python train.py --hidden_size=128 --num_key_value_heads=4 --intermediate_size=512 --vocab_size=1024 --hidden_act="tanh_gelu" --norm_eps=1e-05 --positions="learned" --parallel_block=true --init_std_o=0.00381 --optimizer="muon_variant" --max_grad_norm=0.5 --schedule="cos" --final_lr_fraction=0.0 --batch_tokens=32768 --max_seq_len=1024
Each number is 500 + 50 x the weight over its row's rms, rounded and kept within 0 to 999. Layers, rows and columns count from 0. Numbers have three digits each. The size before them is the row's rms in percent of the matrix's.

# up: layer 3 MLP up, 512x128, rms 0.169, rows 120-299, columns 96-127
# down: layer 3 MLP down (transposed), 512x128, rms 0.0715, rows 120-299, columns 96-127
up120 107:427610486542505403460530407511519554540584497416544493500522535480496453506605468475489513429569
down120 091:389467515502560438488517492478458523559442461481467587494476571433462496568550348506527498531522
up121 097:518496505525579509508473449480412504430514492478583449636591483492460567517476473582434536480431
down121 098:509447505497452517501539516461521525405516513440449516618484482504552530546532584579438525588509
up122 083:481580503487470395477485451510449519562580435463565508529605411418433457465451412546621490571506
down122 098:534543541531459579548428530534529494496483509553481408525487526556526497503570544495415486374544
up123 102:475480541591501483620531456524470509572510487425441521492542487552583419479555543531417525500575
down123 094:445520531418567565511496448514454506546496458469534477584542452515418491525539438521520495527578
up124 096:569492503563538615596426571554408496481525403576437528535530561511524471482454479436470435422569
down124 073:519480579486471558423539450466615440468479529478580502537436476603522520450527543533477514468584
up125 079:439437519497481495447473540442424502523506489386440569544534464562534484484502488470556450506430
down125 047:459566485493486551447509545449496516571471553417462381492543464485514562447494522533539442521590
up126 110:468512492487509476468480491499393579514467453459385520484531541419395501471523389544541470421611
down126 143:463537586337455479487557451589526532471433560448506519401398453447510465491448459503534443561486
up127 079:542456564580525503471586522493500389540490373444437494551576522519478506579528520527552481483484
down127 059:501442553584556491390478463526478570492555446421605495475455619470474515374508511453494473461454
up128 104:444477482441490435396497404568474519473528480479480493532478583514527447497533552427545471455475
down128 111:431436595452511504544556460497433416393612471584564486562494476491580537535541495418418522555409
up129 110:511509555500553436458439534584526491528428449410579543518441514542459448481608476524597549494418
down129 140:569479472407536427445468529562503552427498409452536508487438557419481545485491568536587408510438
up130 101:465384548417439493606503571574451482507534524432567489485516480527524506433540566525491475452481
down130 048:501442543415425539553477544564473580484488514407543550518617512509507545423569513534533547446458
up131 091:516558450448524541525541501493528512519499475527414556532453500493494428481408486508632479418476
down131 113:553457482576526569603492521398572444543442490517494485433491558533449436488419467524532558471559
up132 105:504491401570528498423536426476480544551516569431425470545509466495525532511402531498471489543558
down132 086:532506371531513482389563400381555461425535491494457565437485576511495509516466511442466551448510
up133 110:453512450524533454542530519501451623497551407515509508493594490483540503475582412396459517469497
down133 106:475419506649477493548584459525508521472453484531453506494529518533543566518553479490478491460506
up134 111:547501492537579506499504578486446398534497432488439515512482544503469498516460472472567478424486
down134 117:471510629551585477540543528362586506482499502483517437589414501538569516542534474503447478471502
up135 108:487373468551456461520486479523521398543546555472515571525619475503502542523552503493375509518530
down135 082:529498520523609444492520511454513532513442529477476556514480459544436583428488453480442526500651
up136 109:401441599468522435458541490510533513519481496508493535535544471503464518418545490480598356516454
down136 135:467455539555479638524608566519436484495411561519437544519413520507485507448494521461521487441452
up137 095:518508467532520444512589469542528464420625512542459435557630465458455531519616502523418518453549
down137 097:531527523526374494557496388466430422498484511496493473494511529503505483430539496504520532446499
up138 093:510467538526474492448490617613498558498464529589575448512527501482458460568559554512481534568406
down138 063:521505534502565476457584591525445535503543474519515510501639484449411530515531536533479523506490
up139 100:512471499547556471524529647493552438473490503467444544488449486570549505496497501404532408528500
down139 095:502462436610464563513469513497501494470405467540435507488567466430436465494582511535457555477536
up140 094:472533499490471481504453465425436543458505456477517587385513526535474531502459483442448471424453
down140 150:525578497511405505482441516496484526485514498542522605439406507500528448482508543548606553379512
up141 100:430494489482422468554572500522547566548450467465570501569491539507522524511560533543559425569490
down141 095:518433514453530472484418439522462492455440505470573448460447507531504653542484517443498474547464
up142 105:477540514541585456566507421564554593508487494437540422449571557515436528496453497481527447607534
down142 116:575533542420482556501403474496548482540542540532583497510422468476503550555514512462527577471461
up143 097:483448488458451495500548569499531423667546538491588538541543496484487523493557510498408447485460
down143 057:482446475500539446589510504539477518543496536506528523634503610521531553366458433506502554408490
up144 102:544525442585554517565525438464490523506491524492519498393568457624478455449455481516602542472433
down144 102:527529481472436478540454451489463505430442502506569448542527536450470432403446510460502490565555
up145 092:536504530373475493518497454457512542587528497502539495477558485441517414546453496578514455467409
down145 113:523504494499512551499477513515464498477445501413476451541510471514452616484461480446502611453490
up146 100:449499456530527430480521455467478528418474546491503445516583525495510609478628467509392488466565
down146 087:519501488461509568535590499504467492546625576446565481557488537537451498475450499356475494502500
up147 109:501539443574531478480490520475497498539506442403481467556491551481427516564443502506526465533534
down147 110:529490570495479450497492510473572531483448469636492558481526433526550580540483516468529534496423
up148 105:507606499465559505383490530518461561537516533407588563562417496582457593466432473493537389520521
down148 085:414513466457507559495505529522478469462403515387541450541431462510457562460474449468511392422561
up149 086:517529401531432590494491519517465491485490459600476376544545498439497527499511491471419562495429
down149 110:460587487443462529452485515534499500461466530578505395526448448524525507564502408520424409468463
up150 091:504574584505477455469498406455604514400585561535539452487485485543464536431479507465419485475436
down150 116:532482524440452498522544588341456570534533420466475454437509446532535435489424431528449475456518
up151 074:496435541562520418359488473574540455545449461434469510593583525580437504394567540536434518591478
down151 051:407463503499533476437495468444516491522461570449564568566533535543487470452557525538452509481544
up152 111:505483464489413494517512455475487628478490483436597576540480490509442580506523456585499485570510
down152 109:444569450438352477556504535540531635471482572473486544536554546545519580426504559479467515476464
up153 103:543563567468485559521502557428424525533532463529553530538501476477489557640525474486438463509464
down153 118:482573439605462556552475486486533518611510555392565526489562452519422548549473436439469536487516
up154 104:465446537495510478515511577410571515454498567616508609469453488513474480426538462521620571411439
down154 077:484551482551509488555490507478501529485517521430509539513487460540580459568511504481548490539443
up155 099:441525571586457459453439485576544502543534563572518493526576499481524489444543427401521483420495
down155 103:531507577448534507477516516525549449550477587489496533468462625579503616575476554520427489501436
up156 104:534473583580475473497510567535456482513524474444395570529482502506611454469396466427589496498513
down156 101:477524537572464433562522599474505420530493418387457588399588448519494495556395467499527502528543
up157 119:557595538543430425522540551552512530444547460481449435496470470543471413468444482451591488479498
down157 100:570521531521458537470477523437469562535504464504516483423505590607380586454452464490552514507562
up158 092:442521572472598507471456510517428475501428474529494492503383528522444490491585493520506469400525
down158 110:491447546480473508551471405470484519519501493465579508449522508436459573473511566513502470554464
up159 104:602506493462512497552531462477519430477493532524529416491482457549519588500468463508517513506437
down159 091:424549549477492540443458471602494546505494544598470500499449486531575462572514485535503476503555
up160 099:530502533485562498457436560524478495492574509423525533540434541559522491479500563536528471479479
down160 099:463451555474572528496481528576498524460582587433456502508514552502512487588599506539485426441440
up161 120:501481483562569539497519401479452467560486557439491442555474519495386551428429480551528476463507
down161 109:494525539421576480579447489490502502494381512466535595541446476597452535501493501420458494432533
up162 109:423546454532524508486530468526515535405471457509572393422569628554530554392561516441469522504535
down162 116:436444536505477520575480544486429508542412529560471424537488457459482450501476574522455460451467
up163 075:526502531584538475573500464509498517619486492551565509464398532523526440483540559477570454502492
down163 066:546452534584476529492479525542521460437480479458533499509351483523463471421564634537459438519535
up164 097:485451551476463437575618496410484498563515397479541525608404489485506492454544434553540425444527
down164 092:590387507588457525531468523471514527505540546519493502506517420485481476488493551468541505535497
up165 092:584431460484503579447518418480526548567572496479413494535487474558462445539460503571487538499506
down165 111:416492457476513521516549529424499499533554495628503532470526447450464484549455469517488561522543
up166 094:477497481453423443555492472475514496551526516508529538514588496470493533458483515524590498478374
down166 124:487510513519605531515475469490461488547595495495490517495488479515529505502451600423488444549523
up167 075:485419467617416555472543520566428544518518480476475512493569509568415493493446520515447464516557
down167 062:521588499425447557539536425528452559477516529508564444503493467537385552467498470489506545509571
up168 103:429413619472433545546475570466428513492519514493545508525574536444522440503577565547467475464487
down168 116:581555367506564518499472419483460439596520456583489547503500588494488462524407405519514552512502
up169 101:530470609464417475414449501489476606468505431508561481498551478488482582465507441607434452522510
down169 108:457535476458498512388573522538462553529462521480526431493531474494463499554527436559479529475521
up170 107:581450454559538501507486526614507539446422514464445534556505522449476459418503489464620521484497
down170 121:504615546509475499492557501533443538493467434620456525450570491443461490489548490527473473539479
up171 107:501502516466491471486549565528486508555533545433588495523457546499548454505577462547432568612492
down171 119:417453454569514518455460520522419581418493539530473507414436586601491428599531462496431398528499
up172 103:559485517440420473600442544593500488456542441447539592603469445495441446485513485534476469473515
down172 094:494522494412500383410550490482480557528477512579498511475531459489491575551465451551464555541541
up173 091:512587568525507459481508532424530556443493546492529476523503498508381504419553465448510503476519
down173 090:468567466568425520465501477459516495487468512574563550408520438497545459424555505505556535524424
up174 103:509490447545528500534599509580600515420488530484545500582554542492405446500550580523458468548484
down174 114:559540565564447463486374447496484469554504522522554512489502559399587552547462495502552478539563
up175 100:571480532590472514522499439547439611428517385546438463488507534464470388472530468473422541452487
down175 069:535526516563447487505597474493390558502474433523418517489598507509369500472535441492454544428417
up176 102:488456606471488512521560556480516545492514430442486566376583521566515555552527465491489541466476
down176 079:534523607481447474440496504455493392414453499407474589516542465450482509518591481559572507460457
up177 065:528467521485456386536462492505461416519465480373500493530585406532516458441506434569567549506598
down177 052:488529501391577522461454462480505555429517490579610442554470539528557527552567502434461456487462
up178 090:567456390548422578407441546510485566546521464496434508510493447491592434441494534482570502583619
down178 117:552541488517513562523465438548532545439508425493543544406469415549464495401468559506486496535523
up179 081:477476551482500499459473470494545487470515527520479574486486499543422491449466460524466468505447
down179 068:622492509573476541451470483454445574541546545445571459512490506547466654531471593577461436387445
up180 094:397433545580583492507526494533477525570558508511547497377503544491464400488568525515462496518541
down180 115:497442473359477458446535492424525607492438517584514428545482455566459501522475487629450505540384
up181 102:489521462498486462464514543637525443511455386457498442500477468489506398559569419546548437530501
down181 089:467451402521465537509542564439515537492525485513481515463521576498495529468561497467479518539515
up182 112:548554596521480486639497484549432562516537467437491501513520495479462435371505443597520475550506
down182 104:451454470555498497552493520455518558406444465483449543479539481448540584539414543510551530485503
up183 078:510573515562501542495554563575532518503516520513531382405471463539440467485578540528551565517409
down183 044:440576539563548604518480516509516554490488475529555461476575535485531483411584550408523566476486
up184 116:570522507431505499394541478482510507468481524573587519530447550440471587483474528487439454440342
down184 049:515542480446499502464446498479502435406453550511590531576479556415509604475438523538405425449393
up185 101:561618625513521532470526515459490596435474569455512536487463450458419492422515400530478526452445
down185 103:532585551491497541472523520488505591475484550490447474540498501463516508481484430416472517451502
up186 092:460507523510552519469403517507487507564563479343535456523524473508505433553550442492545532491539
down186 079:513484436470564520466487477492410551488515440521487512423529532472458540433566515555564573439540
up187 098:523549547507466505451537538513621498462593451449517501488581452527476531430510491483500478537395
down187 140:471540592485507519511457524502555496484601454455487516446495477531449448542484497606494463459422
up188 102:494494493459507428491471536573503559590487421581516654461478426406506542572421439490576523532501
down188 079:520495509477542566574518535492523503442377593501523551457524517490380535478522516514509535475472
up189 118:538452457448507405449526557531500529445487416559405491592510464550497478518447352480587557488570
down189 086:533581588492450468460506427521432499456562353411491537579534427513490521513371552445596550451507
up190 090:480466512495453484534484534511368436559464428573511505517485432480530470476570460515496520477441
down190 056:489505474519541557523481560467383523501524465438565456380567555480555558406565495537437539456534
up191 100:551512483531605393484613447536452547528512469482532469592488524454530526414606555440520494485425
down191 125:440444538557489529521478471552445532590504450486493419485492464576434535589408452542503464471525
up192 105:557531482510442546529472498436508470517533559534554500558588456592468563452524456548444585450483
down192 124:646469500511406449442551390438460486512534569412530549555484516487464504548457465494484553488487
up193 104:500485505563555490461526556483506539485522504580475514546570425582478501560468463423540541497515
down193 106:415506521497381534471463414465480499480557552588575549457543431504538523461510563488571595512530
up194 106:560524502502509547501407432569532531516563496481691494545498512500489539438543561498447520508478
down194 088:586436476472552493470640441486515491440530547536541496472464485520446524435546558495562560488528
up195 115:521450387539506448519502431603410508421433462505512445493445492572416533475548489500493592543518
down195 107:452508565451520547559413551373501565505522460544471525585526484507566490527556575536556461510525
up196 112:475419472632479376536503565510470487493587524435600529476563503450419457448552571508471381499500
down196 091:428505463428487552454435507536448525595486529476426467523527472437540476600538522531449497593492
up197 103:506589476558578503451525512465506569434586424496454484502448423528487470471546601349477516412487
down197 132:530449518508505498469453406582472415604526469551553565585523454475539494467528473595503479547498
up198 098:524573592574461444440444510576487510561477561478579560493452537483407463429558470548461517562472
down198 080:554499547455508494502443473489420419436466523440436520532513521506459453571545420496485551452558
up199 105:565555522564480566493512521568482466522493418575577535492505527424540531483531413423595534504469
down199 068:505484557524519556511511518546537547515489422607523522494532482462404565492535483528676509500452
up200 100:454542550530471488482485502557549563570555510594477520567506475431454529565519474503437610473447
down200 109:418548384496490523512400525432588549529468465452576477479465518526470503454500549591477522508548
up201 100:550454518536423483494622510461428494470473554536550540463448518517453460577472534489466537437532
down201 100:556441553442417490496584414484417517565497558538542586550494494499478418468554571583477434480440
up202 072:587557512442486496503527525466518479416578429531546517488389571448397514499528592418409513489506
down202 076:463507621506535401493507508555525585536478434458586428466515520445590492443524500539635440542497
up203 085:450508466547463410409516469466547496503548471476527547448576582528506514447437612542558529435506
down203 078:498547487477458529466579515425516564593440557531552490530467423517479539516548560510437446493492
up204 083:523503524440489520501495475443568457518458464509565512581596424508500551490475566496548510475507
down204 152:556506499466452429502527501424583466507538476606501502497489500505458500465478553535488451510470
up205 085:554442537498446433388543559541587471484447387365533573524500472421532545491468617480565512538464
down205 131:427575478459485515546478501507451447517495494502485502557551559454471390534533455509493499552547
up206 117:459482526533545456618456491614484487398477402481468449634549500506461512457492525516571459427523
down206 125:481464508462525522471536522481547475533418494598507491541484601611401448523505583435432467532486
up207 101:472534409500520554374477469486462570546529493439521552490503511443475456553459489430545478466468
down207 082:536558515519516542440434528461474457435442637539524554409535505539508561497454547444431503528449
up208 099:504494505516446544531483578415563532505444485546464546495542528479499448544456515474522632462434
down208 105:488490407516467577436550442575522469493570384422557430541479536422614472511503535522474527476513
up209 097:496502473529464569473478498461548526508444531372498494510516576519503510512541586533528581517449
down209 105:570477508547522437515551570556463490456519424554451455553518518454488479543425532559436469512502
up210 120:532606474489484493469526536527514441517433576462455514443472501537522523449441433434575507474471
down210 089:466548456473533483395512545578534434531433571465479514533533580470432524470461472500558543550541
up211 100:542453505502441434553550481541454550431571475427523560491463539465491494542571617540503459516467
down211 103:531478407544578476508424441517520477416553485563510442523524544481451454473437484566563492445468
up212 117:382482489444507460516523543580562511586433532567565524490541488465515454483579461507593493498394
down212 105:477522546507484518514411560543479541521454547568480521454508487454478566574540575466539497484384
up213 104:525537505530579494491429471496554530441464446497528387566482518514405496428518495469510486548484
down213 094:541532558459600504440447479481498525456532419585542421507512530517462419446462505475611469425447
up214 112:608576516495524508495436474494386538474516484441410454524557552518406583453389488505600472528488
down214 085:565441493466481560441527460420460520498502440391571539509531573556488585475516540539577504450557
up215 081:477464522476513537449505558532501636449519519464468544417526516478506469550442381525561506455439
down215 064:515514447619364500569499548441502545412610523472560438505558431510564550477514537559494541505439
up216 094:480580490445476540452510456541499473423468499609476496529463478444509542495437431461554525421472
down216 132:523550517496453466449477455512527501459570480509539485566504464441537309489422516550477476441604
up217 081:398487556596510494473589541537464511597467541374423467580522474523489468503466483462557561549530
down217 049:492510527558489484485649519585479532554485537385546483536578536516444554479532507476478579531523
up218 077:541524643549490472500564450474559632545453491428479502555517511444563599531454529451493506522461
down218 040:415533496515443508447472528465524567496513493460552489567627525493472505486523520421521457431535
up219 097:471489456523493351500488523438575604535508502499524506506517455438519444456590590475558495524480
down219 078:451484574523546600449467422512470429489543521469518490464477438510432483547457527466455545546449
up220 101:438490489460489443475548446583508522466523502389496462455534511493499534504524491564449410479549
down220 087:640547557444485512536491561518508521449491540508547529473501470529534581474543479425477526455424
up221 074:466530502493450573527470459495526414515498445498606425515542468542445520507395386427565531510517
down221 034:474533480511463457491434476478461486512535444380560474485651500431502600434495410482557570495467
up222 105:554449528544559489499504508516515436599527506427586458544481476417482575509479419517542516443421
down222 138:539512468500518543534516433523480504547496479506529552488472529466532521547510489511457588526522
up223 089:537565575471466521425478493515344485514453493498517519571455414489469518528447534483575552518536
down223 096:585474427526469478491497491532521467490488483468481446485509518467484425500468492481452623558570
up224 094:494621479506520543446477447528483492522439488511527466499477476483496477480471449443593529501451
down224 125:525455511518445509461485621508487491343464526534518470524500519421416517512505486528595583535452
up225 094:466549471460467580483363549409534540490568542476494565538508508610521497515478386458559442408471
down225 089:473515504487511556634493474534523448491500488514497485565499470407442516478555595508500472497448
up226 103:538482449457517497387548471528565533466472476437572546576504487503483418469445546478574523577478
down226 089:479521574596455488591486458511410421518580618502507533436504498572535508505522464536454499442530
up227 115:552601511555528527555440476545450507563489512524463496556455528446532502506509474472443423424579
down227 149:461480478470518542488508526446600449429515513479521539434476563446586518468559570491452575498440
up228 100:456522457443541402523467474513531518437493437539465463557527574495360479561532527471530550494499
down228 093:608512485521566562526422551493429484455426474562559501490573552514482496538547503394418491505590
up229 104:540443537428521510491370528418543453448495530531494540542522577485471562401525524509539503453460
down229 093:401479536587530456518548410512478595502562421560513404427417440397482565584430495470510423507505
up230 104:522484475524462567471459542558495525494537500527388542515454523589485462612549484566554477605545
down230 109:520440371559563529424512478517556555471435626468406489366576476472480601572453514487516540563524
up231 108:397411467483563446525525557469420450486481472516465549521512453434497457530519567499552505486514
down231 089:521552562521547521512501446525458598507502540548510500434426484470529543514525502430455489505465
up232 097:553408491540489443440528425500526546523502483446397573509484545579467394417473580508515607491424
down232 105:485472427543590447543560386503533481580581541412507525434493432579449434570537519535472533518520
up233 092:509556439430536530386508509449561530486464560582521472493415505460412509517460552502484406489511
down233 106:505552410358571476461538557504418490560512526494512443485509485576545539527413489547488465527463
up234 111:452514498518560518456517455551495517499517379517589569491515538474467485523435502433530512501560
down234 082:440396527547566417572440486472447503575555471449486512494606535488491540400466487494454494590594
up235 094:472508467622514567441497560456543550505518481605597476458522460514470494416492514534428576501505
down235 108:479466564498437455559435604472549461521572479542524466481480531527624438421458472441547566553573
up236 106:475501512566567499490467487460530486459508484509489537515591443539460501489498438532588449525490
down236 127:472514544476512418472411450551487453444446505550518567509490533537506562530487477538565481435524
up237 135:559456477608505482569445478565491502514481474496455516542523438524520459453487437529671573475594
down237 133:402491434529500459528501496452530579515605494542540530555593482543568417464455482570512327491503
up238 097:534532498494493522476478475406463512518475498509420528517506471464606412418440445388464523567524
down238 081:397439509460483527525574507507531416474452538554532522495376499528544531373563541439509554557506
up239 090:505517550537365448499520509561556511463541430557607525474520495530417572518519591493517505454543
down239 078:509477532566401444486506539521505530460497445448435482486578401500544532475497488401475520475570
up240 099:497561578487438469418494499445557541536541516514508537501507485488540456500522443543593559492568
down240 080:498569479530468464530449406530486502534424605483556573559588471530471493467462392520462499538539
up241 101:476441565474500553507429559530511459573531452463437503477531517550535454550529510529599506538511
down241 123:484504619438449489402465566434522457530498494515406539503505551480513547521505535502553470495507
up242 076:534530506486579564520623528512431523517467507501504433471467496584493543487436478471549556495447
down242 037:526521486558555574523554554518459548449506453450534492492513566479559531406507485492552460410442
up243 096:487487531523481456510474531408470531518436500496511462460502512463420491536519464463555498523401
down243 100:560549505524532567529379507562474484465471497579505492501529485522498525467466485472505446516562
up244 090:481520559525499515459455567479503471497524422527561513444515521503530499571536477581422466457575
down244 055:494561566458549528417429438444477528513449453358509544586533525524506584499459535605466459482484
up245 093:479448460566444499527430547365492462480524464489506452457544595548511489447475548453547504568505
down245 096:407406442631453483539507526399507486429529488516457430487550523503537494513519428528418472506500
up246 098:498542563576403469449522487501502565484469561419504550548440460471433632398488435444447416493507
down246 088:507448455545402556380579505518436525525441529446432538527558592487488456355544466491447509471484
up247 115:490478503527499584560557525588429508424437512335490527500495536559521558476442436518494421616509
down247 135:431480483472538597499518561552474442465502578402478438472500530513535593599370450479526487612554
up248 097:557482498517539502474478478494471543432406494471452585450510487590485537526425600492516494459569
down248 087:448487521570511446492406551474509461500486492556491489492505489547589594538429551577435492548423
up249 095:519501496543365523439477565576542500595470381448514454519474421455523480466490428518562558481497
down249 073:499542480485450445577486455421423562551502520455554400582490474506626435525371477465538545519498
up250 105:525505512508533482556493472559545508540510534465494467560526482559411583535460493630451401520472
down250 097:570474458490491437510529485533493444473442469503470646554530552473434421494519498546424545474488
up251 117:487578502454494585398480472606544519457560525509538439547497428553507376513495442582453440515531
down251 129:500424475522411515477510551522498548456565538517514492400529492468456500541530413512495488507514
up252 105:482477455512453531555525571499461495532502541464503592503486463544518508433365510481566534524510
down252 098:479506481520472582558466642515554437456486512488556567519455467559495492534508541493562469530498
up253 093:486505465480503474456579452516492436485491440469470548448575468534565501434436572539580543468557
down253 114:456489463505554590488426530498540543530558500532362465350621434436463512503466471522512504414543
up254 100:538532400550522480495497560470386538517535462569574486526542484420532495538494379551497462495531
down254 098:539482483495412578567550464608592487448413500432504463566534470528463516453569466531544475622535
up255 079:469564527505547494471473471580504554525426423502514538429550489455489456474578506489567402481561
down255 074:548505434499438541484387500504522424525577439544473479602459493447546446438544463486394527469504
up256 102:413478457457453561471500504560562564598511404413501565448463541478455469594564503484520507438569
down256 102:460429435459443472500551541556485517522516409449459404504498544603521504547502560438440474456501
up257 088:550475624540531496507500492523619490465468506475501515541501493523465506512482625521518456483483
down257 100:569597547520489449512479444560509521502362482597578444471563485446432353462562497442568560563514
up258 102:526477559503469512516530562584481498565507522461454531538517546414458515469510483389513456528455
down258 086:562567554476545496606575441496573456546393406531554473494484545471525500443498465377543418472555
up259 101:525449496399530547555557545488507559436447472505444530532534439534522517509522471534387495514483
down259 079:471562531572510457535365448519512513579563550575498500506496530480435565411566508450531454503453
up260 103:481479499562546444521434588428520516460454438500507512453525469432419511372511591528510418525549
down260 143:446493473432481424551526574399545542502484490515522486480471500484472516448523529492469517553462
up261 110:502497411511440455464453487521540479527517450489521517596531483568453404534459498432470579514561
down261 085:505484582534491461484544496545458429542456528474594525545470502672540491438559441461494521429505
up262 081:489475533510497552478480548486473569443467493533570423512494414579535540511417471514527446424512
down262 063:459568484537462500509470521507470544499486391508615542503438468564508610528544481557517476489578
up263 092:503660504548554477416508455446563560491574425571571457428478519435462616455603484435524517532408
down263 038:476571505501535491405506468415469507471458478503553483510493572444450582428582495488507559475444
up264 105:473553525468531489484531512551480488503473506511522477487411456452537478530488532473489545483455
down264 130:592496523511511470476451484488479423442575451518484515454535597455570444456409511515564548454555
up265 110:487448518586506472541464484544530441433494508423510538601519576500493508489520446570535436574491
down265 121:464506497571442469505550536469491540560417486470439498440534458410491510543501537572449507558452
up266 117:463525528477509502483474526506480602491438511507516568436474581487513549482650524545419620494556
down266 095:515478508508504533568436581527505517541437505502582553480510529510506500482505546468394514534518
up267 089:422463433438528531429462457529504615545512558477537441493563553616537466518531492520497586502457
down267 066:529472491591478568518621515594513560564498547455414460510530453567538558441497527522494500437449
up268 095:548487483534545432502470440385447540545615405513551496600455497536495505513399484531552511510530
down268 137:503413557495504540476544459406587479535502478540489560498563555535689461508458607457525459466549
up269 086:528530471520482401430519574526548461547379475447511555477432468521425513557515515498490494524397
down269 090:516442571511437502487501522500528601533572444524593378448548549502489469397515485476573436563566
up270 103:545580439534492522510456503524538509534398514495497553394520606422439520437640593504517489526475
down270 088:583518557445525464537491558483436526535468473517491481596521535528490442533477545496476468499584
up271 095:504480557475514459528604513454583433543497428456508518556592500528493492504440430448438529422564
down271 111:425471564485469382435497481467531441502562512454468464532422533518529622429489428471452537488524
up272 101:492471504505489561512501518543547467493596481459509427631518515546531460414555499487460466504484
down272 097:524533520584520543515450429477514572440454368507433550436523520455510541454458497525501557449526
up273 126:488462541522510448540513581566561529543505539436464499458542425524471410576524470535514594503504
down273 090:435514502526514506574486539524480508455457499488361545504571482504393358469470489562502463612428
up274 100:530476556517466479511528530446393499573484497526509500613489493498489589436433532524525481492434
down274 119:509457461485528449450646606443451570541525621404571506533511399525494505451512563505397601539471
up275 096:495504488475515482599505536520485570543478501396476564524471440568493475483547513547449497490505
down275 073:509481482544493464574459600447516536516527411404494492439585542422550413476571470480463606515539
up276 098:450567588500488441565535415461494464558507468415476536446642502392514525572567420503581566479450
down276 133:422533507430582463516531397558512527426535516556425455443516488438507451515464512553429569534397
up277 090:414457475555507446430554579551521475459555547531571429541480479482466478546506472507482545475400
down277 084:536558511549403409544414413510515503565473511404494522486520554421552491432450463518579529531567
up278 112:463499471531472514523521522468516534485556505530512514642429433499475517473484543566542478534460
down278 129:403520504572466538451465509488549603540393577683466436462443486519514510480540542496588507470501
up279 108:473499526505339478432445503513533431403525506468602472524490505404544542452507552408561440566475
down279 140:482489488461512452438568409503526560515483464520564507508495459503465450611504529460468604501531
up280 093:538549458509430532423467511635311535359488512446403531453505550441546502529452424474437540534539
down280 074:486489471525453458549574486493518460575461534506483420483504515445458496567513580477477486469548
up281 097:499489517517487489409550456505540523499469525473590570491518481375506485529505524419477507563589
down281 082:489508572410498567483598517493542577567509507527514451458490486509459472459600485513570464490447
up282 114:503593478511390516433501495501502492402527528518554501522487482478481439481484504478553503407454
down282 110:453517389446518527382520481557505442547540399527592461456432571444512454430562446469546577487536
up283 104:544479476593547564494565502422483509595465466533485491517497524402405581519433435397567548484454
down283 107:383450522473497610535554527462530529383471394553621589530589478517485544454454460461575500513421
up284 087:507529484430577489525463528518583587505485548503506555569496508501480419375519482542504556483475
down284 075:602473447533526382508537424538512403424559556524531514417576404487504608501489492457503528501523
up285 100:558540399517497486535551449527577559471498454548513481485448530551429588367442583542446560562540
down285 115:446576514505527459557442446516474414517473551509537469419435383546474449496497450545475595388442
up286 098:568546547513614540469498487488450549528533498578428430527519503517493543464451477494549542453500
down286 110:533523553413438546439463467514547487478612451497545465441464496446507464570486514488508551500549
up287 100:474451538557467473488513512492469569452459492484465528495528583531490592504459465511510556545451
down287 116:550483568408499511432614595520561511584491435483525587527520515516495510553526525451480476524445
up288 107:478484477565497533510506473518383648561419475517543439526442468444524497542390552557489540388560
down288 092:519479556468474535474446521530531545469555456563484448483475539445506579517388446480538521498479
up289 088:436565502469528549450494482511516444467432532525468442538448456568506473498454400532575568425464
down289 102:462527443469462426515519462470450498529503505503508464618496544451456547534507457556445469448538
up290 123:543498458564562463411507523470590508417509488534500481547466548501463530557570463524616497530473
down290 119:479518514528549506526428436468605463353479449513404515503389510489508522486494599473574442521470
up291 107:503605423518495495404548536519492422529474481469405500514441584466528528526387427484520609489443
down291 133:446479501532486488447588555463519434481533463516519513395481534409553506575439490502560489377467
up292 091:419343476512490601481509488523513481524523602492621482492497493534403483499508595484560558541477
down292 074:563538499399460531414450616412502509420513578406363453517527510482477464511584487498517562499474
up293 082:440529416446533576573513509439517494499482549461456510590475498480480480436479472488543548535446
down293 054:541531488565545584547480461495501487400514523588432535557536522588491457504529490487525555560551
up294 105:488545476503509545547474449547446429476479535492472511577534489561481490465501513541527474453509
down294 107:488569499516471511489540518450522601438505497479506525531535638567506502517560530562431554541464
up295 111:553538489579445561474531408432547540485413530496587547478464517428457569513486570597501474478425
down295 118:545475567493533479446481511497343433455484534566615548598575595543468563507457523542440425491533
up296 110:498557498500515472546468519524510542469457456518491505548488561523446486458422542445381424436518
down296 101:473433551489590521424509504538597512554534457485443518495489452504513535547564454467533522492483
up297 097:497455601514447459497513540525543479502515453442477577561482466530492503495515424509448504481486
down297 093:430483438446522524466550495428476490492529471575542502464504459466586459505442524524626492550608
up298 110:555533460554493490405544504535501492557499433391485478524511486489509532426503427517603503533475
down298 128:522493437567583571451475504444518497540525427477484440534455474393551545525482445576596521442530
up299 091:508436536557555396562495474487562452458538453465532573551507470451380496494509508432589527537550
down299 084:551522525507441539564524539442537480493467623485407449504541530531591613536484502544418443514564